Weights of a small transformer language model.
Architecture: RMSNorm before each block, rotary positions, no biases in attention or MLP, untied embeddings, normalized queries and keys, some layers without attention, local attention windows, exclusive self-attention, capped logits.
Training: 209M tokens, 6669 steps.
Each number is 500 + 25 x the weight over its row's rms, rounded and kept within 0 to 999. Layers, rows and columns count from 0. Numbers have three digits each. The size before them is the row's rms in percent of the matrix's.

# layer 9 MLP down (transposed), 512x128, rms 0.0799, rows 55-91, columns 0-127
101:486516489481506546479453504484496510468491439493512510510525533511530511484510479531501466493457492514478498560527463509456516491491510468515504489467511464481481490525448542540481505507476554464485496511490502518491525535520484509482489495500484481504480502474485487498515500502471491480456509502461473472458502501461492517532469541524453491452534513522469490516498472451451507496536
098:523515495512483451511448516505519512445517527535541508496527514486503458516518487472509485517502470496482546478478509530526503501466514517483485491529454499489506518467465476469529516516506477549476513477493523487484509535512510506546513492487528456520484484463501484467481509479523500497545531490496519514492521582480512458495464477550543496492470489476517517500468524544496465515514
102:515486465544515524516480516541478527473480493479461471517483458531470489528461524552509523506484527510520523506557509561485524522528520479538483468516508536508530506526508513449527506524482515523523479521475487505535551515515486504498522488520506535501505463498466505529509478529472534481540490528456461506538495511483521474472498510487529492531508492513517492503467467454467499500499
102:515450483513520485490554487538491489522528440482514513456469457509483524481501523495532550454508513492515535516505490482453484552480490509496473501509515451550480460504503462523499477493502510510518518475569491446508495496462493489496511508530515502500490515501542516490473515537497451505487520482486484546503515495541505541473507513509535455508483506480493528525514498527522479503510
100:529537500461518514465483507524525522510499487551492502540520493480520489480535534471478492492498519529486513509490515467498496531438499514584524482485484449530494496482441504515489466529518496457472526502494490522482486469528484501491554529479503510499465498508513505514512495484498456522552471523483541486475510529539534510530493541534460497507471468499487488505479515501523495491472
103:472504479504544519502497479493516490448490524493468475549524513432492481500489528495489517493512474507500476521503539509544470486517489495519529450495471502463517562526499548465476547489491534522492504461506470521535510527502500477471502534478505488508504532485531537542476480503479484495514489505530449543485482498449477457492495490502472478505490531499479529546494527481480494472483
099:507459512463522507489481475525532532488471527502501484537460512550514477491472520496516493491477533531483499484479522500467514482521457476496557490502566494513540527517501516479475525500508495499483488520519482508450520546472495467517512511501500538475509529508505464508490487516469472473471481520527496497551536507505489481482540529518545513519517476418487524502490540465501510527514
106:528479486468491506514469490485502476457507454502505484557480518505482546511496497505499498550519531481496473529473503508485465571511512478486516537483532433510503471496517472494472508473530468469486477503489490503519549494534503568480541508510510510528517506497512526491476462482508472518500510505504478480463500462473467489509521537465525544508514497472451506504493474460531510505475
099:523517543522549526498457462499486523513487514518472460495500467526532480507559463495497520542464548491500499527506531466477470534536484492498496520480492518498506488489478527524552448521519527528528522511514469512489511489487479460447494482550481493522515550501520529497517510535527480470540505540488486471494504480435515475492494528509497519513512506472515475487512486514493479489482
098:484516485491511560490496493456529545525459482475489532497465498514501509510465525485517497504503478471474496493499514496475484501508472481486488503494487530523503525538514504490440477483430484503509498582534491483509514543498513536497490540540531511494515480524525479533515476499509483464520514520517450508530485508513471522508466519545455475487527457488492524519462498510485498490446
096:521538510521518503487478469485480513482502491494503533533523509496477485527492493510483460524459551477539472528531485518506476513488525513486522507533497556527494468490474465469511494495528500531522501448479503521502535506500486530485533476512485448510514488489514471534489553554476509473489526484509543508461499514487487522526426472507501536462517538474511544494493508513532513545494
100:500510471494470496518511476508514492493514544489514471536479505474474522482522523533452493537517499516488467480536508557490478508502514484481510506522518490490488503519498540512464526507462494517457503447506496524512487493518508479483526520555506540519512508491585507533518501525536448464499508533513561545524479535507519498529491510509542536503491495496511466490531460500460479522499
097:481543469493529506521501506454459515503508513504525507535487506466495554505512506463547542537470472517499494504498471467466495459518511486536531523490517492460520469505507493510501467467513519502491491507494461479523544428513508496512518518494504496497471519517535463550507512529499537483478513460545469503463496494478491494477476523533485497542485525477493488499500464482475508513429
103:565482479467490519538526478515474513508470493523538550474489529481566523484524521510467493492533465486496472493538463472508467478511507491491513487510515483483525512514443551525489521506478554519526487506519475533523493470482524489470519513478478512488479503509525506484493476485523474490524411480467479500525518499502515494534479492463503516483510476485517485489531517496496450481483
102:495478491473529523515471530483510504482470489455533456466479509488495464469530474498485468490499497470510436514510504490460494485507560494478506478495510470499498475512529532523484472524507473479487505573543524521467543469470502504460527476505545449538517478465494499466473491534531484502497439509532492510480488516469500454499490480487514487527524491514497516496490476504510467479504
102:510536493505531499475514495500490504516471504524496442478488526484509488498445463579505496510526543509461497484549510553510479418520489505480493489500495471508498509488526500508519466486500471581510528500521494493507478484499542502501518514463456496485517506523529508501545508479477517492507480490487491496509485505489525470476506507465522455520523503525515519463481550495512466492460
098:491484477473471475528475483461495496499466502498540521500491562499473466540491521523543469453483498493524497483490527490515522491490514509519509483484506513495454510459509461502502543515525470475524501554533487477483517539515485525453488490477473466501495515471475543463495498507509454541497502517476495477462522507495522454521488550493497535535484478540487522491487454449477482485489
104:491494527460499527523538513506570469524493486491490510520505486509467472507468490497503501517531476489503495473523481502481511478466454484520494522493439512446534479495505474535504511477544489511499518552547487460485518477528487480446510469455509495501495507526500544473462524466527481460487497485522519489476453501532534502455499543517525490487540524493526499484492533491505472509502
102:480532522513492516498496486536479466465498441492532489493472483475485500495496479497502477503564534592485519520495531533543471500484513548548487508478498490534477490491514507469456484518464491508518500488488511496515489453516523514490520505521502506504527492532490504530510484474475536515505495460479514495493515461502486517535517537456518543492495499426526501503503509508497489559520
106:481490474486526521495534531496493548539500483489454478502513489474521498533533487451534462493509503488508502475476459508502514493532528505471504489491493483479557475543498500498498472461524514535482482540459475498484463493475491481490542479528513518466521474473486451493451507497477490484517559510498510528493528495494560506521476506538499518515462494506525477452497480496459504450528
095:505502494510507472468514502508507484511476522499493493454527496545468540528511484513529498527496491491490501511484522461488484495497541545477510478536468476481476519511533539525472484507493558528528502497486498480514515490491544483487489521476460492491514486513584468463547532478455528472486494446524517570499498508496492479521502526447504483489494492515508470496495501517500438475520
105:516515490476504478507557508484546482500511502530469527481489519472509526528475516487519495496483561493493475469545486508491470536462526525463490470481521454536458479530513495530484507455523515550495510498466468466490503503484470495498556518499495527481514518455506492510482461508481534456450544431517476501498507490525511497541461478502512497496469524480494501501508478489491474498500
100:485515536491514502510496480496512500473516515510475503465490514495513486490471519480489548457528557498485501518480505479465474492531504496514501487479531505522524506466503504475489480476477505460510453487526463497532498511526516500475469547478430484498481475471522511481549497494517511488482499482528489464468433490464513499498582536495493553502515475501500509513491534566511462522510
098:540484514473486497490464511487497462486506518513482509520459493508509509470525454482529545456514536463493483483554510506543530488474482511492515504502492507482519500488499471532506510525527491509574507535459515474517554473515482506511536552505501527508565483450523527489514527521488542516508510498486510506489557499505499494465498525511529536495523524474506490492462492524464471491463
100:468475477474523457524475511456485450473530494474481504497476478461487515528447543492464511481479494495503481519486528479538509456504484487565485464513491467512511499512469508510459466537461518548504517551504525458523470512489491478466531493504494490510460546521503498494467498475536547533505474472481498514503500531482488495491479507490521478470546507486475500524482475521496515500522
095:506554516490503523497494484447499472478462500497487499502532540510449448476519481474507525494508484488479492466495510505460539545503475453494477504528458467468491521495492484500469490512524479456451460560512475504516502501514498490537467491450545494492469518501526506485464534483498496476471458502524473531529473472494540502499527518450508499512514500508520482498479499480494501531458
099:461514519446477503488486459520496486493511505479537467528508524469514498489474480453493518514466512502447505502494556492459512541512502487510468501487557498462490475482475513516486519517515518504493482472531516505495498473519491495458461476494472489497477494553518488475500480495473466505504537502491490493539431531481449483495493501559473494514522536528532506516498469496490438509522
098:494504455472458504529472517456525500516522543474492488523554477492533492533451481487539508488522510475475518496514516491475535482488492480504492513506494479498499476501524448549518450523500474510482512483496484488466491482530518476494556541488510489515483461484516501476499521501456505478493537508492528498458457544551461525468440528522508477490497504477504465516463472511491500503522
097:516538508491530504529518500480476497445506486502487499498467502479501482515510516463505555441477497512520472541480495484533516497526521534497538511543472562484453514491529510515478536515463505472540501454509496519518487506502531487500508474520481525542538504498532505509512516448469458487454470478515508476505480497542516479511482441500490485455500514473478486496527526495490476472522
100:528519522502516483465491483501474475457458475481540540478493522495530546522531457530490513487490504535485499510492483494503494445540472517451556579469492517528468500457517454478517490507524523500485533520484497514509470466504487493516500498459487469509461468460518525501507500496516512531533507494530516494516497534530553505499515526491528500543502507494541522498520481511508514522482
103:480509497511482486518475535523504510456484485485504514507536470468468483449461479496488463533495504528561511539491524504485489490440510482488513457506440472525502501475537522503508476475504537484519497471501522503455494460492529491523450499518451533515494476497507495484492502499556480525498497507431506520527533484514507502499514488509479498486519504457467478445546511502483508521477
095:530545462529513512501479478496498498457484467525456493496526504504568478475521482523462500481492504459514531503547484506472499507518460538481493517498500473536527504538466500484502500496476526515473509451502476457544506523473523482507497495519500499476498525554522484529543503518475514489519526510506500449497571501501485444477480459541481509516494500491500536491513487476506461524495
101:468502519497501547476516516478449524468501507478527536468494490531521517513450513495515491450468466477484505506532533485535513510477529468493495496455489526510480466529479540461492522498497461475492517506524511514484522514465516550490498510477456467537479518513534462527503526466528526456485503525543468485530491513522493493503482513513528506548507506525493515506472500534488517525566
100:498485474486466483518497511547520446514482538505456470516558510441497469452520503536530470486496505501485528536531456514548507505497500523458504548522500458484472491493504462514475509490511500528525521493512481531548519507511505511499496499518478514489540498527467534558458485508488449506523539464506535497495496489499531477501505522506502527479553507508518495497480497504508460515504
108:522481512485467521528562488490497505482536464465476553452490496489513492470497517495490523479488510503509481525483500497509552476520505514501495505442473474449454487535487525508508491471476464461512537515489505468470512506488479496504525538504476484468483502460487546466506497550526545493478524462474480520507510531474513533526513531502450498464491446478500483483506501506495491456494
101:497503456480525507490467495493519511522515510490437477476470475481491503471497551483497504521514504474530502508510520491460483455541482508474470515495497480514504501554495509487466488515474514497505510499454519487468490510461439475477494446502489450524448545477488515537536526482484500538515471509516465459506490498506507501533475496479486485479557502540560502502462530511511510478494
097:510487515488551448491509502445468483479437493508495527530474530479491520496490483459511480497482531499513489440527518499503461482474530486566498533528500493484488492498482431484448475493528530491516521512502485499457492498512498491514483479495492525520482562506506492488526485502494524528472492500481467464475453466513523493510474522483463461486495519530475493551522489511486506512527
# layer 9 MLP gate, 512x128, rms 0.0925, rows 56-91, columns 0-127
099:524518553490523476487503506502509476474498521518524504490496465496445483458504477446465461527510550480529512481499519558482536484521473468502490470489508532464473503492475486505482476491489503554464489469510485471495470514506500510489539513540506526520487523500509508521498534460516524536511499573555507499493517493488526487519488447531509491499525450518497491507465507526499490509544
101:492509523512495510503485487505543527498488495473537508491508491498475491523516523503470523450512526474415478495455430504495474475493500527476458474497531528474474516493504517488513486517485462532530485508529515523561487529497504504527509540482506547461454483498432486490519498492496533515491531490500456489500493519510518481546527464486455521479518473505484536492472507487519514487497
099:509483498506471493478497461509485540492491478521516495468465509511493493501489542473483520491540497492465507535502455465495493483483532544545539479505500462580429507502526513523479506507494510504537515477511508513502482492501476530463481492480508490474529456490447489522499538480499452533486525530500527476485524535518512544462515486502546467488515515488546519492467485527512492516517
098:516484489477509494488514505433492495531488506500509458520484527520514505515442517504525511523496510547461507467490506507531488483528546506493536475487502515527504490497503522517482471484552445505527467496511523500458485511533525465555474483485533516485517510555481469533487485514473520560489490485511487498520508471506522488476496449490497533497495534469526480479559460479537478486487
098:515518539496515513507489552504535482516501523498507481471497480524495493472501476489509509522528482556520534486497503499470507525525501488517490555494478466557487486528489508508475494529538508502492519497516494506473510515470543459471470501457486486499564519497458424455467514497481485498486527548541489516517487531510501550486490500483526442502456493525516525507488477524523526482484
099:469477491462509531526483450519513497488474497497516511520483504510502472493438478504529512499497457565484491504497487486464529536471504537525525509485485541531483511538510484500507541493487470513485469478527451494527469528524534478486498532476519508528529504499443489549477439518484480485524496508515493484533518537508540502479481441507468514488520512476533476507490494494502491494551
107:480532482500504517498558506473473498553519480504502476504540536512494468477478488472449496458504520492505497519509492474473475489509493471488508496490461550547484491501489515515512515504491483556425496482489474479502466533471516513495478531499466457504465467501490556522504506489515536489506482482522457472507491473512543533513453457544474500524496490513482505481510492515496471458478
102:503516480506489492469556514458490453493498521477500540540501525502487504480529526536445475545494482536534507489439466498510465495506486497502511489529509527510481515533478482500533514502485446569480502495532509496530516489508512506499489476505496485501549514509495494480514563501470480509483531479473534565528488521474491500489474506526538492523532527497512523498478565503488500484501
095:538513491506578538536487477485497520509486528465488512478479535527462540506502526480464529491536472488488522464514467475494478498498534539471483513475500536473466514480467513505486471504478454499497533487498515508518485527466534510483495508516433483495528517519490489539495458517503500503464478531482510508536489493545477472465533495455478515471508531475510506471497465477496464495528
092:436530525480469483477459511512512491479457510502534516491494521497454492489487472484466493487518542449526493514495510538448537535534487502503530527488488508513504468487500483515540526533558500496491464491520533543530526519517525532491469499496514475514511482481514479548503478522501477500492478492519482532483491504522500524498431501477537494465497487492545464511490488505547458492525
099:512517490501508507455533550482519491507452530493517495502464470502493496478461495489505439497490526496509499482451496507517486506487522513521482510531520511490505473527517477501493513537538475520519460499581493499516502513536513500490513468517523498502515487488536456492482582449474558539495506513507466524515516455492524478472519456503486525495496523518489481535487503467482478536522
099:504504522487503487503474591527532485519515469513496484509518441485452472514492503515443496501511509525533472526499522508541494539528508505507487500512521513513452511529512521498508496512487468478504517480502484523529466540474514490473478469500529475495507470428449524463479506493501459503467476522488489510500524525527509504515517473495474501504509497488497496522469511528464483450568
096:518534490490495537535505499487491514475481518492497497466508479513495527458450530494485497531509531493532523513521518447526452537497515518506532510495425520485465496507494489449458482500553474532454472497509477512535545500519506535521479532520501487505478491506513525546541488461439514462466494517522525494496513527517482498516483502498471508498509493474492489514523442479513515516522
097:467536476485539517525493533519466533484485505497522414479463520476500465499485556480515473521476478509502490501509500512483459559490504471454487495499468509483469521463497492469473495530518531485508509488525551467524488481484507483541465541514504462509464519500494499514497519525470508489487530520516483531487483482535530457493538521506483536508537489465529502517532472512497472492502
097:510512556483472486525541504454515529518506515477500497502491509481464468485496516506492495539523523524501473527530497477457478505511475483501513498499539520468487513516497470490498501527510515497512488484521488542450444541543521467535509479518480496496546459500479566540498509491499545509496477493503480455497517511482508521517485461514518555478456467555505466526492475513473539513490
090:527492519497439526451498498495497519454501510452473515474520507532500498508488541525465511481514513494541505519467485556507490536539518551495465496436491524465483494520511531521477471512462493483494510499495494460492475489552541487455509456510547512484488502496509471528516496514514507481496485469514517511474523513479490506529450497452525513489517498484470495461498505518528503452479
104:527493518552523481508517479485487496508440546509490437551501443502460491449464518510536501500478518500509539484521499503491481492483465566511513482488502526460499514506469510511517464485529477509467443475508521496485479492497495481511534483482449538517500495526492486526474525506498508494532519535532473529520543500514525521503496527472506543484528480497523486513483470498484469529505
095:502496523522503546513511457509497517477479508495472502473456520541530491462545504495510516456470493494507465510493487466472454535463499522483518522514547521499492553534480488528528477501478463520465511484496504454521555494492485468514478499457516522456524477493544540533475527503473457529519509483488499491478473500522511519486479525482461513487536477467481501479456498517515475508479
105:537515500510518501501528520492508487484518482492529527525467539490493472508474501531503541540487468452509493504477484492469451493502476452493482468497528511501490528522494509524512494500485498527528484447544502529460460527497495508473487535480495443503500512506499523516529527536539507515526435518470535474517498498463500492433522483508529478469532513445493503543487516506519487541476
104:505482507516514495540521539488485502483502481519488482488471527492480502536491524521469540459519530491477515511461507449525477490458552480491497485467494547500525485515506509514515508504513476462530528472512527498514522538477506491529461502509465522479487522488525513444490507516492483531528479496485573491507529465508502495501488458485565492526546492462492465534528451529524520489508
104:499492487516479532471483490472511514496508466518487498514485498503466558501482518532479486498526516543501505489490524477470504489505490495488477516477507509532466445499443507487521448493501494463505525479512490537509479471511487496480433473506457520446480475516507483547505510470483558519501456495497475492506551490532485462495489508537512504456535469453458472500482525536502465488481
100:504508497518460500536530534507498482527471481450540526544471548483526487484469508492489447479493455527518458529493478527520479492476462553488485522529489499484506499483489488533463532493512496525500517493489490471473490495525477504490506468481475518481519486516483449516481487518521520507483530518485500538465525519473505460525461501493514511480506485436568516528501495442499483494485
100:518488496543495520486533516454474518476519520514474500468520496513488467490492524448474483523500457501487495501455472510486505502496484488486563461513477489503499473530492488501494529471506435490487480460537502507538470517515516525487523515458500527495472519487491527488472514500448547512459504493548453537505504554442514527505461507526510472514488467492508493476492517482468464503483
101:487529529485477516527519496494486517498496524512528451533493508522476448512496467524499493536466531477484517531468521535524507506433520537472486491528476519496517526498503536501494459504506496465476491482535485491514504532529515515547487531475491513494566471479500528535498456521471467494504503456532465491461515505502509524522533517501496531476490445461518487454509489496502450510514
098:501480529529516511517515520456519475476485525523519552498485489505484497509488488499493525521495516524481493480463495514446524517492549518544472505520484491514475496493492518533504518509508497505504489502537518524528543495496507493525492518435525490466526508575502479495442514474494490525525517458498445563530497513435540499513487511460533485477481505499536486492504519487513449522513
093:529469473492488520507513455501527503489518503500435503550573508492524495487471556525452498488526485518522498488521522473477480535483505457507501514483514470546474499527538512506504494518500518516494497473501492525500552514489521472539488510500528463494534445539471512496475464512491500536477535489498467491505502521506502498479480477509526510466490482508473425533504473501509467509467
097:511505518505476515490524507494500521465520471483470523428513513480496531489503512500478497534529475475532506529523507507498483533457527530532495527491464503584527484533473531512477502539529478513484484492491511509486467485479500462506517557480477504446512531502495500531499483454507502502526497537472451505536489514487475509472485443517470492465515510458492475527499498480486520463523
091:477514520468493516505472503466516523494474500498490491493509532511494442492481487542527511491492487520516498503488465500466531480543498506490530497475519495533482505520496522486495490498497498501541482501498527497544432485483547488502484538510480496507513511477509433523476471500495478498516495501474468507548521517454542522508499510554558536521521507444561511541500556510523537503495
099:534531487524519512529515526492506505517524514579535507534517510479525462557529502527476522500518513503511499471482482489548442497469494492466520475500511480511494527502514465539467500539490509535536503470501492522527450554518507478483505476489548517481517500492531473476481501517544537495479497522524512510516529488466552510506520496454531510462459509503479519491477492507502517526500
106:498530539533557497504508565525493529517469481520484490442479498475492496535496446484493507505501577503514490481506487499481490489542508522512494565507516494495470504497504509487493503513513511480519496485519566494463484514508527505534461492519519514506526443470476458438470498487536474487512495522488509515526505472516526519487467468506488503508500484480492521485498458449510495531488
091:522491502519497551489494488528486494503512495520544495484516507515460538496460515510473497540510466459533481493476497533513496519496472528524504529520519539515522498548510473499507540532532472506498485504522479458518484562454466478469500500525535513477502483487540468477523538505484495457525505507533490477486525513482491448518442482492555489493515511475540516480498473538510512460471
097:556520513484513487527495498485510524476508568490506494533489487459497508485530547489501503517518511506479498516478492467462484471485512494520524467513467487480510475499515482520483494538493520562470522499524499499471518581507499508494471478489494486476549463531527533482495548460472493510508509506474495504487525509500526495526497516469487595529499493512525532495503472489495520520450
094:526463508476573557492462542495515525514536479478529501507499460527486519512501497491493487532494493493498455535488492479484494470527517506504474467520460502439541483536500501483496478504533504510484527476526518489494537511478521501518485495512476493517460514435475486474494534478510550508452535476471478501520497550463480528507480514494518482501457504509495515488526449510477525496497
109:443533518534498521519543523532524489518527517491450445481517532469495462500499506503453533502534535508522469476516496517489500507455502477493474492514542520550468477466475468514529503502494500504480428457504497495480509510503496498502474526480502468518471443521483493508479461501523478486518498501492538507513505468493491531491452497490505510517504507466485533533522487547546478521510
096:471446529490451525481572483466480485499468506525517514465520496510513525495505515494491484508511518495489521483468507508477507538517435480494492509497506460513490516544521526495471519465481471517503497477518453521476522494532506521519520450475517510526464507497478504454513498493470488514455476486490524520585469454520510455508475500472499524502501487506512501497528500459486476457507
109:472510474492460517490502525454489467498500507476525493489532531456509479504494526517457497531480508550507489498459489475491487512491494489505447511502479513539540536521522484515487512507476470561481477482531482500521534548492483516475495506463457531485500510519486529480466499517518520541517468513514517546467499458533514468532472495513483548517527498431494468497531484532475486507484
# layer 9 MLP up, 512x128, rms 0.08, rows 56-91, columns 0-127
098:530472493505534512488528489494512476464490532501521517499494533529460542473507489538463505500519462512510473539478490481512508484527496510550546482495478508486505496455501548503528483528510476516533496508541506526516538471494474482468460516493481552513515547489503525532511527493498433536495535510523488481506507542536460477510498490531482513480485505436507541462502477510515520501474
102:438466538506497481512534494525529512546506514536506505547501485514463523534460527496515538476494506526472475522459495504500497499491491472550487490433523507503524506519519451486514539490481470518540533503513457494488511512512502503480536517467496503484498476497489514527520512494486504513502525573467510493514492552484515521529506515477513480485518505488546476467463553480524530512523
101:494476497525501528523480503493462500536506497471533514508538504490500554507483503504512491495504463473506486531503480503530486513470492506504478442498475512503514501525508494477524440511524505498469511470470488489519511463468501507508484489495488484515526504518538468461490545541463465511488481540525481450484464490468419502500500567501519504548465453512524504491440503522502483484480
099:490478472496517503528495512502467463493475519503495550465506519525532475430449465527489517447475526490518526485540522503483500488491476477487500494490507500533514483511491507507476520434489488504469493502497493446496488529483476484497520493456522478553496552519480489489521491521532510500490474506511454513513514510497513579494498456468498495489425473502491479489501513505520491468525
105:488518446479522487472468512472498479502489510469490534455481531476454504498494500513517520508459525539506478528518490550499517479526465489456472501524502505469497493527507525452512443495535506505495492497473539467451513547508492487473472503486475482500528490484480501477492462513464523479477518470493486470491493473541485505484522486521504552481489487503541519504453535453493554502466
099:544507495468474496521516478534480486484506488525458500513510531466538509463456515544487500500502497487467541548499510545553478548487509531496462501475457484512497537474493513464491489515502514475533508482513494487520518448516513508489502470506522533498557424441499474467508519476457494520513536490482519500520500517494513509526519486481477486509493505534542492494496483483508477516540
111:504486502499476532508520494494510497540502505518481480466496490511486536529536469493489492536508516503486536491490528462533515524471494511442531459467462564507547514511495483540477545501466507512457485496510545504513496484492476467465532574538491515514516521515549489512523532470522514472522491516544526490487467472536536482469472479508493490532520486482493471508504492525491519515478
099:522486500521501493490518523506459510501456533488499535507514498535480456476512479525489520526472480499474551516515494522477506515492468516521518508479535455472496482502474520507523513488512522503508474520503545513466524508542531500495471511511502510483478563467478539502503464485511506469458525461492514474532497551493507542472549480466459496484469555525465532474492525472530453497512
098:496520499505500452516513509508475496498514481484490507526473517491481515466494471491515512494515474525423494471484482537540452523464506496522555510485514507483497541550528478491513465500523436473489501525489474489510467505550482479545497453490481506507510495490476512534517495484509495477490500467496510532509492561449517477514490534476529442526516476478487476506541506541494509471515
095:520472461511514503503484509508533517518502503459518519509522530574519526470535475501525523490520485495480519506494482542479497512497517527508467478506541471509438494533494469525489481476516452469480513492512475506513490576511490495520514507496565482471491504506532464518477471482516445531499525529509469479511494488564524478493502510511532504490497550507537519503494469480497492456496
100:489515466495494565489524496512475502477509502525495508518502508520474479492481489546517478510503490530502531470454483456569488495480521480474493495472463463544476538513514489558503473468479462470516494515489505507471537544563489517529497512488549458510526517478482499540485520504487520504484537445509492529515493499475516498511490507489500477502507476472481550478491467485501450495521
097:520508480498532503487477488464510484487551500492477549525508516523492494526508497491508504493507499480507459493486519488536487547485486501521472473556479493543464464533464494468501494493519519471521486512503470517490506572481473474477498511468465488521490539513457513456495492550516497510494563521502549516502499544478542522488510503504473533462502470528517538483469535515454496499485
102:484509507504462522517548511480485476508505437529503493460482532535476512497499486514493503462541511521501522468481488504465515508442470505510503489427487495509473451497504458501477464419497481518472473493509510488488517488506498457533537516488479517503503542537499491491481510500487498482525523505487455497468503510511491537458492502537494531460510473479474516501563485498469490505477
102:536485513486540482488526517507505467465502475478546479463486490514510513491498523517479533460496497468433551512521505481471482498509494532478533452499482548477508498507527518525488429496516479491520485494492481515524488471443474490520486512513488498483513506452504501516509488469503479454527506506509512485465536506562488536526551489509500475503535491512493516481472441510513481531472
104:478508493551493501506499494497484500529501537498504429453469523458514486487486492525524472485525552503471499491492514565509511446516517479533477492533486466492464518492475544502477491521539485501537532510531502486519465493521535513486533540479438555508494483481529487512531474491493532511484513462504489499499488498517488491474470494470480469485513507505466530515515543516490457514479
099:504489476488486520496472488481531538482539506495491484500509525486512498483482512444464469496505527500491498504480487539526505516490515501453532496476524524509524485494479526524469512499485499473521455500480550523488482471502481500551514538501504544464478438537511435550519503502426472511469488524468515496501485471537554491505535507502469529509478494502504495530517480526521497506548
104:475486491486482466464506506520493494503515477518505457531494526467482503469501486498469457443500512532537500475544515506501517495495513498517544476537461506476491500506520510482467501517516495499544517503495500504462466527483507473477491510462534455512487503483503510524525471529467450495486487502460546451502517493517499451488509482472472527454559501522513453500479446466502495533458
103:549457506515482494523484533501524444499495534549497499460499555506483499503477508493510451470480443451517486483495478480504496516477537496484484493503491501534481476510506524498498499471563505443483515496491483502463522547489482517458491484485521490486480504499501510525478527539503534476512517496546507513494478508487523458511519482446488476539525573516502498499498523469502495464491
103:537510540527482479475534515453509473480561513549491502478531488509494539530483518471514489481528510520496529457490494497506513510516504457482494501513502482469493504516493547490492506508446543464501501489520509555541478505463494504523514503515514506521519496537515504501493469508498486498547551460539493519485499493457509509479527498521482483463463469545479494504507524475558479546541
095:505472542495514491511458483505493502485542467488574499517504483445474497502443479460530461499484442518468515516473501489505516512495509504525494485504451514527542479493527488519524524512469495463502536477525460526480447519484517510478492484482472511506498509480533487486511484502491487472473486535520486525514525463501502483486515533476473515517503556493543471459501500504541490461539
103:492469514459485497483487469518504535496469487540482531499503536481508513517528486463499522491502434503496532450489505495498489484534531519490569507481464480531488503505458483482484528528505487515465514511510523522484535465533490485479513497475499519467479475468457500488477496487474481467486528481505502494467511498471479500537432516451488552491451468468473463512507502494497511508455
098:501469477532519532495466488488528504486507455477479510551525493495491494502506494485464479499490504508480478505490495505503527535476484498487540534512519485525535540495517522495501490469459506504494468507484476518502481510513437521467566544508494469497450517477537535495489496506503498507496480558481501523545499510493482512510480501475460539507436543496486484572486474487518447511481
100:515485522477522503476524493479518491494496475519466508469489451511525504513504541529469529507479522482500536487536476463498496526496484498472469503467480475515503476497520510487479460509479485468534473495503538460489516479454483549493541493510453511510495455523523497488532465490495509462531481436465482484501477538461546492480551497532536554481490473527517517486470520473523501499523
098:489507532513538511524495493507513474488498507546491503503527499521478485502466527478511545467479520551457440518519505513443477512493522448503520495519508483532518508501504522510492513512517508466500493486494497486531510447487476553516524476531494461483520485531524555534509519508533493480525485536474492506539528508501480479516494556454486531473516453477520510465510508461532475519533
093:523500468519473529503527551504522484507538489489472470490508471487561497532536510554489512532505530486536501498537460495546488472501537508527526486462532517519496497487519511489533486565491534532478472527496523526509475501505485487468484518512517463502542468485480501467486478536491519493501515510468543508539519482487474513511464458545493515480498539506485507535488477550475493500509
099:494505470532473524497538459571488507509489521484531494459490495573530483506513469501503433482474531519506516528516477516539489514511488493494484482500450533515521491534471535539546511508493481511487517517485521499484537508457495488477473500490472475466518455506474496498527504504483492539482505513512523526504527518513462458530503560531512496479503494481555497518524503464494491482511
100:514498540539534502516542499511493493489512490516475503482504479496524476526484489517539490511508515490485471517501468521550521496572555511478479514466443505533524498483494508487486538531493453483486524509499508460564451483499500510469525508514502475526513552501473529503500479450516535537458499453493533495531522474484532478482518527488465507517516477478508467515486522515513493513529
096:493483517511496512511494535532532488507530495497520503474504496488528493506480468484509467509491518495530507435509496510508544516479455474542521527554490521510519491486510529484507480472513540475501486484462502472534469539548490501469472455530526517517457513487476462502529502461460485489476446472516498457465460507519531499501509519488532476449509537490518494461455512509512506538483
102:512525478483491492488506455498514528498506506498510505541506553475498492505468475463558473492493513501498531476472512571466535496524502513521483486498505505439509512504491507466488532538506502461489522499481556516482485514494507524483496437498469495499485497506516480494536514534506476515464499465432515517530485489495463497511484462492552499470482500478505428508475514526483484500455
104:505502511509548508508514526533524472529509446503513518527493458490461441530490490527529489535503505518480479499520525469485497515508495541449485495503515477471515539543520473496527518540507502480505495503523500527492501491484498434530518513456511492505526535539513490509485522447502523495491505488477518490543567481523497539518442482483452486530499495490516490446531506505483483511491
095:521544497490558524490491480482506490524491449497512509501485481520474492503485511528489476486464499463516537529508484567473506438480526528469499529511525505464550540516493488501505490472466481498482470489490529461518498539520503504475519465524532487478507541546486529515501471442498490524475538542485527493528518504509497497527491523497495438486535524522525486504510478514503469525487
100:511528478521523496534467515511508453521511482502531464530483480501480471501529474435472528512538546519543501485503511503531509526521522489491469490536545491529486532478525453546507549498468515443510434492525491475504485436478516503495517475522506467539494529512492467510518521515528500503481488505490498546499474489515503499552480542499478530499511492490504491494473486501512528494486
099:515553469473522522489479511538511530508486445469512522466508474520497467486525509516518511472508515505515519523512490481461509486519507506517488486456501512487463513496495489502503504466526478487516519494502482500507543502533574536553537499482457479524501510506510484499536485480484498505494488519517458465547472466493494565498473527503502509534516486485416521499484511502513438517522
108:503493488523505484494512470519509529514554498506507507495486511491505481523473476521475516529502474473531536503463506528431500480492502511498526480488465521512514573467459517484511496476488479505506522491499492490485503485499481471501492519474496464489416519487499544484506495513461500524485542485516506505459487484509522497473529505521472455523462521475490477491516488529540560434549
102:501504504491478478498476466481493475465460490482492475491500527479507471508503443483497494492508492500463488498523517516539510553499542493478463495507546509475511497456511517517489560486521450505462474487525493517497471490555524496516477503492495519466535467485473498426463483530542466534511515492505512506525520494468486484439473528485533480537483503520457513543485501490488527514492
098:524468485468529493510500519490533488486506501504496533489482503513512467512483486517475534510467416480503471536505507503509490494472502540498490502509509504537490513510523515540469504474518501486475480501484510485520511511483505510495457400498519491499512539488493515512494473530497500502474480493539483464497477538501530531456481474543494518426485480536445514531476509538516536474484